{"n_head": 3, "attn_scale": 0.125, "bias": "all", "init": "normal", "seq_len": 384, "train_tokens": 267800000}
Each number is 128 + 32 x the weight over the matrix's rms, rounded and kept within 0 to 255. Layers, rows and columns count from 0. Numbers have three digits each.

# q: layer 3 attention query, 192x192, rms 0.0363, rows 158-191, columns 128-191
# k: layer 3 attention key, 192x192, rms 0.0364, rows 158-191, columns 128-191
# v: layer 3 attention value, 192x192, rms 0.0365, rows 128-191, columns 128-191
# o: layer 3 attention output (transposed), 192x192, rms 0.045, rows 128-191, columns 128-191
# up: layer 3 MLP up, 768x192, rms 0.0521, rows 0-1, columns 128-191
# down: layer 3 MLP down (transposed), 768x192, rms 0.0522, rows 0-1, columns 128-191
q158:155139154110140117106156109169110167092155098148096133173114137111088126120150130158146093130104150180176129194161128163189151158153110093130107109129053098095145142123084118169058181084195135
k158:103128194177118120180153173084088099175146044098156099157112139095104128137153133178093091143109105154157141155174132115167104144117132076114168130132107140109126123160167074165166144145134127
q159:068156108173138121075065149148102100129171073185161144123122047124097111172136120090170128146110116007133107106132088152114151185139121158162108152095131168100186139078122131137088127144156153
k159:076178105121117154148126137089135040147136108158107170148101095190122115134116175099152061179127151122107098111128126140161091090102106145142161127143154123104167189136023158092160108135105027
q160:101122138139165144077155100086160154145134165152118124096077115120111145120155102102167163155146182149148090144127179097113088109170134099135107066170109165061131142122073058158119137089084109
k160:132179159099151136132144175090168121106164176167101070143093099095157140127079126144074169130137138120134078163206143168090151108187088136124162166119122145218164127143150122135118121125119041
q161:161097192147091168109151121092134112163185128078116079069096151074134091159093108083056179192121134108140138131114108131143126114159111179087153143105127143124090117080173117125167133103135182
k161:163088119152119166124170145188095087146072172079070080106205086171128131115152114123156166108160130100152144103155106149175106118096202130185123130118095126130113153153141144099103169082185117
q162:159109122136115154129080096130130147114047136190102148075102176110145143100152195090119062161144182106133181090097089108058109119157098182149125112064078064075146162138101160122166119121113132
k162:097144054117119156112130134104068133080154123129122175111085155064132159197139095178167143168150140106121109092097183108122142125103179098163085081131149116206062054150101071121118118103113112
q163:118158069210152153132149184126125170096139122144092118089073150156134193184132111099066150161174157137139158157129173089111161215129129159091160104080180107144129118132099082149105125159114103
k163:075124148185089187096103185163183173094119086182128145127158136096154086089167131084166103084152169114169083121108109112126070113154107170069091162188058087119116177101179087117122141204147135
q164:137149110085163117183192161090138123070140155102192053142106131171147101122117126176117090076114102155149132150121143125143135157089120132177146091185163159164080108174112184158128123171132132
k164:153157157140138163039179169109185143125091127136127065126106067150099129096114166101124147082142178191118117141112123136039104178126124187136117116099131114123091147073136076109137096117127133
q165:098062053138145092182139134112160061183156119129101133128092152096083123133109106162113106149113144194128137090132141063100160176163152180062111067098170135133109055159178146077160150077137177
k165:133127040176177089122155118146086143119195121135111159121125109107111101169140100148096100111075161120093139129141106147123074078127040167152135148016099142147119151142144128141127168142080127
q166:097255095113149168186147171043128147145142123129064135108108095122139153110179141205141198149129097146076165154064174117175143133130149159091147115122113101121136137116147121153087188087095111
k166:170163186088111114101117095091094181141162155147115071110145059153131084114123145157118125132122144127154105090152089107095175070081116180149085139160173127090021129119104188193153141052141175
q167:119166178114117105121180104132116113142145158094096124120102157115142152123105066116082145144074166146121137069126147124065104124076170052100097151127154148155125137076076127135114128129161139
k167:161096137139101136182132070208099165141210118135122137118100121180109137116140094109075072097108205150154168113066165128062145066116129139123162140056124193127141140154154135094087165131115139
q168:137175108080103143161103108128182104088143140162131136146143082054155157131140111149138121082124130118159177076077096131144113119113156042152115173200109087215162150104070135066158127115125146
k168:092139145081149108077103101171166159112122177069108114070194090101128130081063107118151106150144145101123128083136113092160169117147125120113107146144120149183084125063138146137115133101083173
q169:163122150075135093135111124140151093140161058082123115138123120089136163085073093132182148147150125160114092201079118184079092135176117112093188155140129153138095130111133110131130102200174135
k169:182161090195144138148142115087083109104145122125147077081155137120095129104106104133177076144133166104122114131107160123111142124131041167111142144137184205193096134133105105115113155128092082
q170:145160137177111127156154107100067073131167128125169152111110125105124091123097069137126077117163091115079159094163146151147099138071100157117129169152122082131155158195079155147092114130125136
k170:132172194153158133122118166157118112154120125159139164153126094150156099139150158092162109143133111120074096099147169093115112120075113138119114147109194170160126168140066146137133104153175151
q171:162104076144145122143151105129113116106188152105168131065066125066128142131179134127159097140145162172102171113118101093043149106146141092130118116101127135132106152145166090109154110078163042
k171:140084089180130148127098097164161149089142140184080151148082141120165139114106162135038140060157136101117157156168115123113094034073151101205166109106162167115104135146114106141115112156100105
q172:148141109120177122123161116156171168181103152118135105132132169151101131144093167191142149114111100095097145173180117170109078144158126163157107113191087093124181126082123083108172144115181164
k172:184124157174096120138117185092098153175123103090163104156123148116122226104132143132099176169154149132113166149159144051133143118110119096135179099124120113091124101179131103093111107192114088
q173:147086108126148178080167137092109041119109135096126112116136122124171142130167063058139107183179170107128143165148149093135166146125088168147184150163086093140143081097115209141113107098058112
k173:105121174086046103119143125162120145180160080122118121106090117145137135076130146129130181109136159156099138114082128106140117200205161167158125087140113106081100168130139149085110152130162145
q174:143129147102035121109160140129154091084147119156133127155130120125090128096139058102106145086155200100123155160130086133179173138105137168221119168199163147087127144160145086153101182185094168
k174:148121175090130099099202138089146125094071084090166084125121129184124104142152191135169161146164083138085076183118118138117153135103147080079146104147164109137080197125094140080168109122173120
q175:165142089114081136198158074131157105132151111099070097043166100118089119133105153127192167191178109123095099160178130081067147199111124122112127161132103105166141125098132142168123184171112158
k175:095112148141083138060148102109061117129140112134089090154086114126223096108146105111146150101126151067109180127123145141139095115153075085187136134187133137111103067066094180069159123081076154
q176:102128143113114110152123101113122153092146116138120163077144183180116102082101192153090089088116123140116122163081124099157139135127102155117106124158139102162125156136170159123126109122131109
k176:164073121115121175092086097138138118141167147150127145120199114140167093099157121133107182093131064144115084067095139180110139182071129146103115143146138178090177124193148096171122098181127081
q177:117127115116104107114114201183152067153140118120059143129102132143119182167070104101122185114149108115164119124173095165197136056140089082077184086099094148187208068073122104083181165150119143
k177:130129161102122133137184161128107137112089085186166100190107140133134168185151138131143073109092121071116101103137126146129157146061143138108151140111156112111100159165157107170125126070180156
q178:126081133130154130152146086171099102125155146132118113086169071132147120177096112124124139144093118135155150094162158076150157081195127098145152107148176081137099129111140121095064177092121135
k178:183063182089145144081153118178091132170088190131089189168137168104093113093124172110133136113122156099155173167090155133109107143153160103098131156156136130097113123146119142135130199138149039
q179:057096145170166159182110104124148170123133086155131086156153128106149136131090098120093183104159136143090151118075155180162067195112096097221160116158146114102130051137167155171121140160133096
k179:183129128107169178090125162147147123158137164091154104149122132132106062110201093164144148102116124086129160171146093116106110147164128176136122084149158132151126085161135091088160128068146116
q180:118184144090119155192104095131124115143117125098173120073132110085138131128116152088050145034043191136085133092155116104173096113061150101134175168120150145170143112138128126145150114187149109
k180:158180066058187123135119133141158129165105158117151010098122160135129101143111138097098122109133139144168192026126147167130146121144136046151131180128138138135136178155104110140151124135117079
q181:148199126067158111140099026157104070046138145164139061131182121225127177166174098158081111110112099160136082128158122140112150126117108071172114130122137135174128105115071143079116201143088120
k181:117167164091130142052127146120141217108147142141145109068091107123120088089097123148141139161138196137152113156150061165127170124074128144167158185067108074124136128103143126160108131066128088
q182:082119072146111092147185116181123108114126158121171144116100162107095075155119129146129062141143149118090078182177084086103170087128097055119152177127107152131197128154139132088087136148142123
k182:218108093155147135129118112127152104173138147148064159154134116114134079142130055072182129090156136111141097135130164142130133160175089143119091164081156139160141103056095163139130112080112155
q183:156106115133112138165097166179113159113093103176132148146089132152089175166139107155065096174143150228086147132137133151163090090032137165149081130088133132185153144066099130126145091128106183
k183:098182109123089180118173212104117202126133119111056145075199150083108095060178109123097127191156156170144113125096082182116211095135122091092137137125162153123115129112151144148112167117197089
q184:113112116127111174082182109140145113193163153146113139103097158073185123089118128130093076152127122104136139120136202120173122129082123184183170173066112135099100120181111124128127139157142145
k184:129100113213095175074125132099176145107093123169140071113067133115108111097117157041105110093149080165130190124113070155139131184124058101061102133108091172123142117142151108110173149128164097
q185:087114128140122127087150076068061127160103096117086123166173194238183159111099099132130124101073176110142206165099085158161120139069098155135128127140102088098174074114137179080107087107118144
k185:153174146096117118149111098161130129084189110159147058096108051159130172101077113146163140176087098125198160082149146069139078149144098094132145090156085175118146116179197159125216157159146146
q186:110110115104151086132082086134109132185122171153115134039125106159147152140145124111175149075142124133171143151077045107071060127172139100154131110104080101202120121143166087161174095173145157
k186:124125096134128106162116134103194134131163142131152085065150170087139188146066131153111151129113088092145175109156169212210141064061140091076152140103127168125088132138115145143198087127115148
q187:010122156097086114104105086152177086100156179112080144145097138139183165158110159158113114174105098028055119164139101181196164074160196128117182103116110109156130074078105098151111095064118086
k187:114082131135123133134178100100171039186152063148079159116134147138078129112093069139104185174146147017157094106168109141204132141095121107090149145128123121141183126161151164189157114145067188
q188:156080110123174087130153133112129080104129121127175132109154161197127108119089156126089180146128091086118134133103158063159189154141143129188123157178100130158158105165116156117109122143146189
k188:077101094158123079127108116105130121190130115104136053103140162068162075145136180193065142110146072111066140083141097149086069148087124184136086131123134134133096095123181085152137146085250156
q189:091087160142114109145112122145081129113134151103127083154203092085158107160153139117116147167082130145082128184145050041127148160144097173118118059132196111107157118074161154110119124130053142
k189:117132165127128111163165105131073139171112140093085131117116156144126173132138091086093183175144190161151135120105171135158081081085166140166138106146151090121153159093192155127120093072158152
q190:096124127171122120085104134146088107089137123118079131157132169153109081153158115140134067147239173115108121125138069133136117132057098196124115144165181137131176126082129140125140147070147119
k190:160092133157096113124123134053168124096185085094092087178146145143158192117162089120140196086143162049168187074159134131218147124151111140150184131139160170164135129111106132188082142134204146
q191:050172210099108194122122070086143101177166106151108092140188017154091138095143137085136065124087113095102174132155179079155108151080142193131115117179165169037129117104142099152101106144086115
k191:144069133118121165114210106161087127158129190146122099143134195136138122138129152117115157133108119115139105165115118095153178150176134064149127165073147171069061167046152147128164063145166119
v128:148090127123157127126130149112071128183187127119158121164170131144161149092131130162110155050160100164127105153109158154151129124072119155164094145065164090117169072170151141164164080158129167
o128:091167106126120115125125114189163137187136150095085178104131141147079114216160174083108048116076092078067179120118117167073121137122128140116168138071138133147113145140142104107120163146119062
v129:138119163154121190035097156117031160112079131147138197140183197174175161117104182125118106161216117149133133135135109128137115090154071094105151149130107087120076177070118066084184177067126092
o129:167108117118135137185126150095111098137123168087177110168072081184144035118167150135094102127087161127078133147119127072111170122148108094147117189161187085123048075160146072155130103140156118
v130:124095156136159114145135103108167115119082142130149149155121069051092153091145179136165051113072117108141175165129126177146154152117153093142087049118123181128143077104140093144122135067086113
o130:199105170087085141153130163147173158106131093118145144083176167119124155134128160145115100108152114149090163103120119141102138111123131139166108147158117138154094133158094205156084075098156121
v131:149113098096101048155105062125103082108150115137115160124112118184113104232131125130135109099136097140189144148079164109133111098105137096144129073126126109188121153142112103117117156094130152
o131:114094084161139124118134149173179140079093078097152136140148171117137137084130153073122121118139176147171090135120106177088080133123118091119170099121169155119139190114212071109146132101192114
v132:137119133123171087122104096080152152111137142141134070084158110123116129131182077084129111084125105148078133157152113146047076107105158125157106171115131114139128145215158158154154121067109066
o132:117123159104078115079105141121119101120086151170123127128184181154148086106194157119144137153094120105182115182155184162111122194135107160167139123086105138070105111058099158155141124177127136
v133:186098133138102202123186121134154134122114069140126183178143147134133113114121136129175115069092137107092152159138127120124176113152072149110092142118115170109111145110144117092126186097177114
o133:135101114121131045194191146172112078088129113157169129164155144170107119124087145086078166092159134160116160079145099107116116134117108111151122154138136129196113115123143115188171119132108115
v134:174147064125070087137073110067135126124176127153166166121052150111161100125079078131143142144136086119087132139133177143060103151103100153120098136128151083133145170116079175084102144096194134
o134:179184158156151153153136165137157124103066119160099140130155125140078144142196127094099152129144174147170100119136133118205125102153120152124187198161112123156134087164189096115172146152125096
v135:128088167113113100147136115154132152115152166136127109138129143088121146161152086139150130140155167143083107183180110114130124046135153115141129106142118165152131121110106097112130173107123112
o135:090107085120133148142168129092097116142145164139179056148137121173138126141121133160114153083113067067169137118105140118147172102122081173119156145146109066129128089143139168095047113109104112
v136:110163142110122160092147123162177109143132171069141110142118172130088118122086155111144162197104140085093191165067118098151179100155111118165172118133093124122111187220177128082099142160126170
o136:167121114080142182114136155155148038143128159168176106128117192104121102120055098114213086148122173113151132133139107177126084121158101144119140085147098096119173177055152154078112142096117114
v137:097147102127121127134169104107180102187134174125102076160171142114065164135131147138146126149116115133121132082097153124106115062134105194139188099103172130092167081158129179113147206081146151
o137:140169180127109126122122116067154127187123098092109066148107073083093160119044166131143115110121118150131136143114061140157148128125169122159147067200135134113079156111090096085129117148151155
v138:106104107152167130136116100127116157167198165172155076106130114154107144103116116134096099124142071156121076092153118135145145139144162063097114107084147123099058174140103173074121173147122135
o138:142058144145153100099106058102072122137154108136110093145129143122136103162141218144130132153144159127158078158082094134079156126124107167138083118072103095079130094139157080153116145094158159
v139:098108158106073155127128091131122072114144148129185114165112198213201126089128125139083143130100141157114094108190152107123177138133120107110175133064088110130082119089184158081125135128147136
o139:164094061125187167167143142146137116128164085131126135093098098176089171161153143127123084145062106143113140074110146100159135154182064103101103084076120125114144120139088132115164114091111103
v140:074170080147142115083142175186163095142090078134186121120134131075126111154184129101121134136081135124161104138157116164177133093088093153136185098113097111096114102139123123118104176112083127
o140:122090153119123136128125132104137118142122181139133128118169159143123128152028065109114070094111132090161161110157135080150124116126157092112139119130177166081109173023131122092144113133158108
v141:088077145125126151155077110152149197096191137135056133132120199144151083057184190100122174140124149123089125105100138170096095150118112086141169160163125166105111141163099109099184181056118109
o141:171117102121080202080121103186073172168097140191160148074126128126107084108137195098159178066082123081138180141124135136128153058136139141151115120101144135094055144124180132140100150167140073
v142:090111122145207131149090112098139147111098118177106117174137125058156144120121133088104117085131139141116178142118109180152123085115069092176082104119105154153153125088146143172112097110149148
o142:117106118154149157076133154115088161159178150148153156124116160125102197112141133137087127099142148068118149077137178129107137105100166141106147124133212130162060115167108094098095176129167107
v143:155121153119131103120134160127180079131127111127152136190141167163121147090140120106108029104129129110134137221167145144118114140094154097143125132181134129054126117113126082124176092196142115
o143:106157186140114106113106187164184148087136162111155148112121114100130155128146152128113099153142186158139149124088135118103121174155123117078170090118179143163102202123141068144096091130093126
v144:180154160132072099065097121132137166123109129122128071107148172140118155126133194118121104119095126097115167156113145118134162149136157102083140111163154104129207112147134097158180076131142105
o144:078052121137126147114113072176166133122093128111154096124140146140120086159154115104154135117128149072144155087121141132125116129130124057147179109130137136179117133123084125083171172119132140
v145:131136135125176099179160106143135162174156073136139166178158153117129075166113200167098129101140107101128153102127114118096163139106126111165176139094138198097089135106161144154125099117126169
o145:158124127173174160094132119113161168145090104062126144161100092111129128176123148124064131157152119134166113101153120134140088146148142156147167086096111109125133114088117076128155114102118140
v146:138110168136117116097139119143133043166068150187069089146156097139104131118159125122135151137130114063161114152102143154110155184148162138079097146120106165090151175105157093111158046125155144
o146:116087120093107173148100191103170181086166071139127152093102108094102145089106098084138139177135163136082103181154110148148137168155096122177099099132138158154065122129146108129125107108096100
v147:174104102162131132071161162162127138141132150133106154055102161079117134110107180130157108122116166118125111153139128154143134138143151181096108099137161120081176129136190109135146126117094121
o147:091168114141168054146151105136130115102137117140092166138153148104136124114111112183154119144151120151115133122129144133115121139138130105200078188139140139123112135176128169187090144142167154
v148:095170186130113115122123200111119195102118155139119132096101098076078108141111115176122146126138131115082086110127124116182115133158120167154138141114108117130140074141156129117105144103115130
o148:101095167108114163113101102129121153080165101133121147118152153137150118073085116110130155107110135128126081137152105105093186140090188115087137162136149136091152161095151188198120113159117115
v149:123059125091096117123163144150117101177133131205138085201115151091093147094147111079149127047076106135135097104175159155079101112163105125153106161186176119084150148172108144128124176173171091
o149:118143203118159139150161106109200102204111157166152104116147132123120110101096105154116170150079107141098127107107143150111187082119111129122138120171162116106106119109115114154114161124113161
v150:115188136066143089145146119113118158140158153153122151153141114141124112158105139124163161168144126142139169148176140083085086108149098119120203125097151130117171166098147147135183149092151137
o150:099121105107090112134077086132157154126179065164125151102122123136139157051167147099133125134093109078127115100129081137163085136134121111132114130108121095110153150119150148077154131134101108
v151:220142162133095116124152099071169143158108118157148058121113100123109122126090159146138137108137116137162094110176085083081113105190090150160101133177171165170130062139167118139151146113096122
o151:068137123152076183123119103112152097129105074107109124181098082132138093149162157154128094171097106134115127111057110103127156129144118174178127096154149161172098127132145144120149132118091158
v152:100151090066073173165114135138113133170136096085118096125114098108146122068087113165131143127125180129170122147167149165158168139157089092152127145170175131179119125130106118168166068105152141
o152:156086156176128209073178113122148107108167113135094160143141100150088117141122108180178148120203131102105109162123079074156137159164166140080120075150158091149141057116143147133136145152085093
v153:137116159169155111135128096167179148121139125129136081152144104103154143116170127134156131098133128169128111154140108158113148100149111107070167153202172099142135122135131035116128131112107188
o153:105090158126117097164106074081119095120164132125103123143182112129121102143110109154115106134134131102123201141123125124157142136093108129144078108174124129124149117144132138117089164198115174
v154:091077100132072217141099113118145136161158173123074191117131134163095142083234131173125194062065175180079102116146039074153107115122135129128131083149096122147119155134065209085164134068113114
o154:164094172156085175103161153149105111160129119177157118156091151180106040170062114140133137130148092133104148111129135165154117066115131184191120168153094129088076108144077114175155080146173140
v155:153117090104103144086197154144094116124131162083093106146186113122077164141144178152122192118144129064094126139114167156134081134179165123071113124109151104222165103131142121084155108105176196
o155:112110146157150119097135130145130098136131121108143155132128164150158099124100107111138131111105104139139110164142118114192151141123138115153107113182122128133085142134155122088159063143111146
v156:115121176146168091130078114135129139110179113126106153085149117178089122175166119105136153063154070112206142144132171146088084085109176109154164153065105119153186140147145131171143198104069135
o156:068158163144093116134076136192154189084126100111116091124132115076125128085077125077183135125131082127157124198119189150094121145165124093148145133185116145110186144172139157161160144136204154
v157:154111132041140104203100095131112150131191082093093102137142097153169149100155111165071116160126177110090127143165164170155191180123132109155159093093119114137179120074159153186085059056121123
o157:119112088137156053054169188135133161132126085149163164127073117079097123145141159085099169120171088165091134138113129134138132189153140108109085148119152164104095125138140163113183065180164094
v158:093138181141135082127093141054130117141147148068162109100135132118089076107191082113138201095143191144128117063107141124087114150090160110131222077136079172087112118173106121087126116077123108
o158:160084147135074171163142121173142099122135116120108106152161144151139142148106157141159123167094104164162151174148138164115135096095060110158123129088131132110169100077154121120113187147146141
v159:195125147107152132119136091165093160119138181112164171158115118135124100129113147112120138138125159190191122136150100140122115137082134101049132122153102143131127179094132149069068090122139130
o159:110154120130129132196116106122150123128125104164104144145081132149101104144132157160086121162142148170158094159130132125183086124185120119104106135116093121110126146081123106119126153107126127
v160:128087189112133112121110101196113130153101088149135172060121121116159167149170160115206155082102187184099077074115124200079106129110144133145095178107074093117186132128167115160129149164159080
o160:171121031144110084129129129091148170146177160129108113138172095099137100135162104129134147173136116115084136100153181140137124132127126133093124116122154188120069089205163158174158162119113132
v161:137114088098109126126136231138154107139087142159133125145132053133165134114175196106180098076090175137182132125148122150115119112159127169167095141161130117098153142164104099129177091174154127
o161:065177117183143112113090132179150127106143171132130144140166099137130111141066088143153078134167125075094123114150103104149100133149096068131147081159112162142157122095111144119074148038089101
v162:181156115154186143132099145128158152160138113134109064159182120112097169106144120120107102099091140087194150112116106138105136090128137168179122158113134143166174164160159156029102129141102136
o162:066178123144068133121096078139155126166152162142128143128109190121131124125112138152119093133120141130131114103165113101114120119105132135072112137107138077150108161116152088116140100140176131
v163:163086130095143091103129105093126114127187105144131108135160156119130161118103103151122111177105069177120129100184108137100153166131102099054141115163148136091028146125154140147137119127118169
o163:168097155120149092075136147141121124108113129074150084187100060153152201192166161096132167115157115135140121111121117133158116100149097081113112075107076143152119150146141096073126129124088162
v164:128163101135121094109144139109017148155126082084101126143113139117116104123113170188134094073104139101121106116097141168129127105151186114170134129128146118164145126182136136104081121195182072
o164:066114119133170149084142113116131147134095131109136091046170090106130090172144122115183115140151122111077121149143127102088075124118123159077108099183106106116177054135127145089117151094097132
v165:138108160159139154090064157122137116162204117123151091206187129124128138117105107117086103092130156180163132147103127125147142154161119104157146163180162103105141129148129099163156121136073117
o165:117115092106116140067123149175124075103141135162137124119122148081140181123110110101118119071158108110099106100146188090140152121144064153106066102154129094182133121111070117117137166132172099
v166:194155110114158167125090067108143090153072139117162115077073111095139125164155110118088095123091139168150078187155101101054141122099118093122111103097166149117080141155141130161114106123172111
o166:095143155129102111081110159096087111148120134128115127138170092204172096118161123116097140119142139097150147099091148137119165137135112136139178185080140181164160173113110130122135137089130155
v167:108096135146123147115134148154101107104158098134148173155097131130174055092082135183172088140116108115183084179126106127097145141142147168129058136091103087113154135092089137166147132122141115
o167:077106162160141142162108136147149100100144117127122149130126128105180139144112113118127126115081079138116133084151153121124129124109140100117076135143094138132106153164126086161099155139136078
v168:139141043150161097149161066126094118077118085183150183120082099155134116150120148144134115105156101098135158113137108135173133106125137126155173142147106079146077148109138147161129130141100123
o168:149149096074184141156153190096133134154092110169139102083110110128069121132188116097099113148111129148139167114092096096109079142153101156173137123130099070088119115160111120070092186073136100
v169:054196079127143129139129090105131063089068140110102082173130185127116153119126118134169104148104161109196080132179108137135191115065144096160074100100139156189160088105139101041129132114133128
o169:094123108129096075150193144106124184109170124124191138089127111161111173153099123157149121138098190172173104141075186110162109176108137095137140147132089083135133092172151128122147162128168087
v170:123174089125137102169120127163116121116038122148159099060122108126134135103135111124129109142084134131121163175102152137100164154179090134070134186110096132166156085210114126140142082107116112
o170:155131130120191167097106082118130102093231176164127125124170117085058051167164129116084097179123125045093171151139116081131098138139173183170134117163181136133163114142104223128101154111107166
v171:152162132162172091110156112116065118136136118059111156153069073042143111113069131133193092139062145072155127116165114107133122140071147166166135133101181216139111071106122078090072145167159114
o171:145155130126151119094107118125130178095120106111098168119170200188079130106132137105137168123108120141103039069073074145055157123107104165088035154120078139141160143109093113152134117091111092
v172:138143157063149100121127076135138142157140111135114137109178116121150099139149135096138123120112164151186143128134168138147103128110153132135140124154140058161089134156120132146084134145161142
o172:102104118123145103105149141122200135136094096088126146097121121118154123152151109105179118098141203148109148167090159141138162162111098135076113109133169143141156092157178110123085154130140127
v173:073044143119132123100130086155132192133150111135145133112103053168104098180067145111108078133113055099157160112127158142186109137137112119084141118155159122086173097103131204116124170167131068
o173:177168129164110151121130139093087140151127111153141134117086148104092138093187149127160101152137094176154129080087092147090079145123110152091092099111145104107115185199128117136186110165161089
v174:183090131179186149079103125111092106113077113153123162150135061133096076132087103110110141120116124180132120101110187167167082102122117093114103157045107115113187141136149090152118109136141111
o174:124201094130163131209150139173096138083155123139094119102144113121136142148178109156078152172123120137110099142176109156075115143143114122172085154099137112102150079084106132135122165107125130
v175:133061145167123085166137166137119093144164176146151118137214190156124121111116176147137220130122145168099064091138094138121127092130065154121109078112169179103135115137158149127115164132143168
o175:107107129088181135178111051128117119149142144169153063191164122117195110112136146138122077101116073142150181101145141086190110114095120165142134099138088136104115139144103116152086071159098084
v176:071072122117055135151123079102148112131104094124130135155144136101148136108137109137126048141111140113115123135140152155181133151121082177124128133219161120139090116085096140130135127064136084
o176:147131132125126194133150141167104111117128091137108161118118113143172102150101131127099125126162133151118151090125139111133115114102124124131066124151190139147121141078117120127113134121116122
v177:173107127070168130154141141131136114137175165121149155101136171162106125121103136097087148101182164134120116138140090146123110131123118138103126149118206119154102113119111178156100131111211180
o177:164147138122157138094114117091166162081070138130107154142136114138121132098142140122150130157102134159148085126086124124144119167123153148117131147155115120089135138136144131163068094149104120
v178:120115127093125134070174154159086149161079128126105149122129155106081136116116142064128143143133150209149152076099159073160164134108103172137147093115140127076184151138118112077187181165133071
o178:164110106173076120134132130153082191109111151124125087127105158119171171128147160114162108144112129151106098168122138134098102162183126071121072119086110166079135101147105122156125141132161150
v179:162130121129155080127083088110123164092122186175139150136173108172143137159176111103076157130109084144117150117082167118137137146131121068130135096180084147196133098134089118125153150110098106
o179:158089153115085143162150167135149104089138078138145137101157012124136066101170133155111134160119167102116140164152168153151130175111075120164069137174105132126153084137106167101152093189139171
v180:108140126060067115153082130120131099167184135100162113135160103095105133140157136138151131140134140156154108109107085142132102196116136133160120117160204122183096137108118137106105090092088062
o180:118087121117088135145154145068151144155140148106130123160153131105138100139128121104176168158121160127103163120103116075128196138100124144121124104142126131073092101104134108093139185108154137
v181:116124140089144143131129126152039115127093126123079071117111062110157130102116157100049120146094099145152130144136128134109113164082115181132098120124101132102062201110155150085163106167139147
o181:092174099104155206070204177116166156090175174155101137119093112121124174109127108070153119115163186164113115160111178089131172114156087129135064128079116158120128103106062152146136151093135149
v182:109114179164138137134162126129074086080116148104072172074149195078109094105148097058171141146089161121123125085052092185123110124082093145157098140099098128120136145139120135132172135117139089
o182:114124083167101131133128084132117152081140156157146195145186166120080132082156104154125099119045102110156141141138154199144129129144137106113097143115088188107159128186097094132113136132159064
v183:194130157139132059090126104118079184123172090162122104189114115129100121123090101069139133168059052085165142093115113113114158137142121143168136086137180140129169119089137092183149150110117072
o183:101119098163087144140124170136147080113136093140068116127101157116124139181136141126091176145086092120129119126084154091141123165082135105133107151143121139180166124169136081108211129085120129
v184:124137143132141154163091112194143108109116157149116107149090134079189147096081123154153115138075112141114117185101090086158120069125136123057136121162111135231185153162140118131184101090129186
o184:153102148106112123089150170044053117113144134128109153126105124148124140119133149146159124106090103106152118089137139117123178108054103110163133129146137097151193151149173169126136140138160122
v185:127130105113131131102130135127119100168151164142120155112207095083099146083117116085132149151186137175192132130122162115117151161125159114114116108202145062110149119133125123064136143127170140
o185:125121102160168148130123150156109142162098105146147151131086136079137171151149127154107081133090160137091139154110122106161149148092183165134115129158167184140103142123160143106078155161095105
v186:186061165106139154114179184135100142106132155175073151096085117112151126118114143148125159095123116131173116157093114112135129144113116161139106128128143060125164096112141153145135151035093146
o186:173209138141162119119080120142174154157129122126106115116120160120130129132170125117114142067099142160054128117108123104084155158097122211139135114153140130096075118158120079142091070175168115
v187:213147156156109130137110165108056139112179113157162077062113166112099136088085136120134072121101088151140162112127058138160113144131180166115144113110136152110181131158123165176123133149078139
o187:129111157091116145115145144093132104169106186148131099104187168140152165163193108170149147131130084118126116137183081115089163098176135143134198140163105160130161130130162125188145150150137150
v188:131126092146121095110162121136178122116108138136066127106144092144075165173164092090120140129152221117132082092108121115174139080123153166152141187153089106203113047105135159095092182113064172
o188:186126092116133119201066116116127117174169149105142086129134106126142131088084143173179130134116135144114099191110154095041125107137194132096091109154118147109086161136093073089114088148197145
v189:156091120126174113166083162072166150149111118199158083136149059117158154115138154155106075117164169160132115132127170126129201128148137152137129194190129163106071121072117096161109156113152169
o189:158095115131054114137143116198150128125124100102134115134144111111130116132138134126091114135150147165133092120072087125138113124110191164146140156109194149182122092079128087092144123100102105
v190:111070101153156129093132136121164112180115110131134135156042122169108152161131110128217081115130091196094127107106159135139114111124127124190145080125106125134127086149145092185062105081118125
o190:180165083123082115102098166113122065171090130132141146102148115156143138173136112117112101143155093147122125101087124189124099078108172136160147127083156133103122127091113091121151141142093131
v191:116103129113152093129090125180081119160143110133147171168158127138154121052086079132086138178103100150058125117208096133113172180103159097122147081181170101104079188126120125104072155125132165
o191:104099129149136160102098162117110140106114179132105129134077153147156142164124103122096120144140119117180079110138118106184084131120063120093098091086112103168134105111146154104103101108102085
up0:126125054156157115135144118189107124206147086136083153136151107117133029139169075120146096112117134136136135155100190121160132077070167156151147176126118146198154138138158099176125151164140146
down0:109127092187158170184102092079146108163139106143148097135124101092138151156130125133163099069190132137095121118133137081135130226100188090145139122161209145143094148108094109117189136093160093
up1:123070094142153149111095165102146107101116157109113119139208150102105136135156144122089141094089145105123157161129175156146130128140113100162144180103086170125143145193125154097172129069135094
down1:115133157074120161098137133109137104154163110099107159087169133193137072157111126136198138143145144158142128106124154095119105108106162178153185110076123104140147160127116119126139154162162138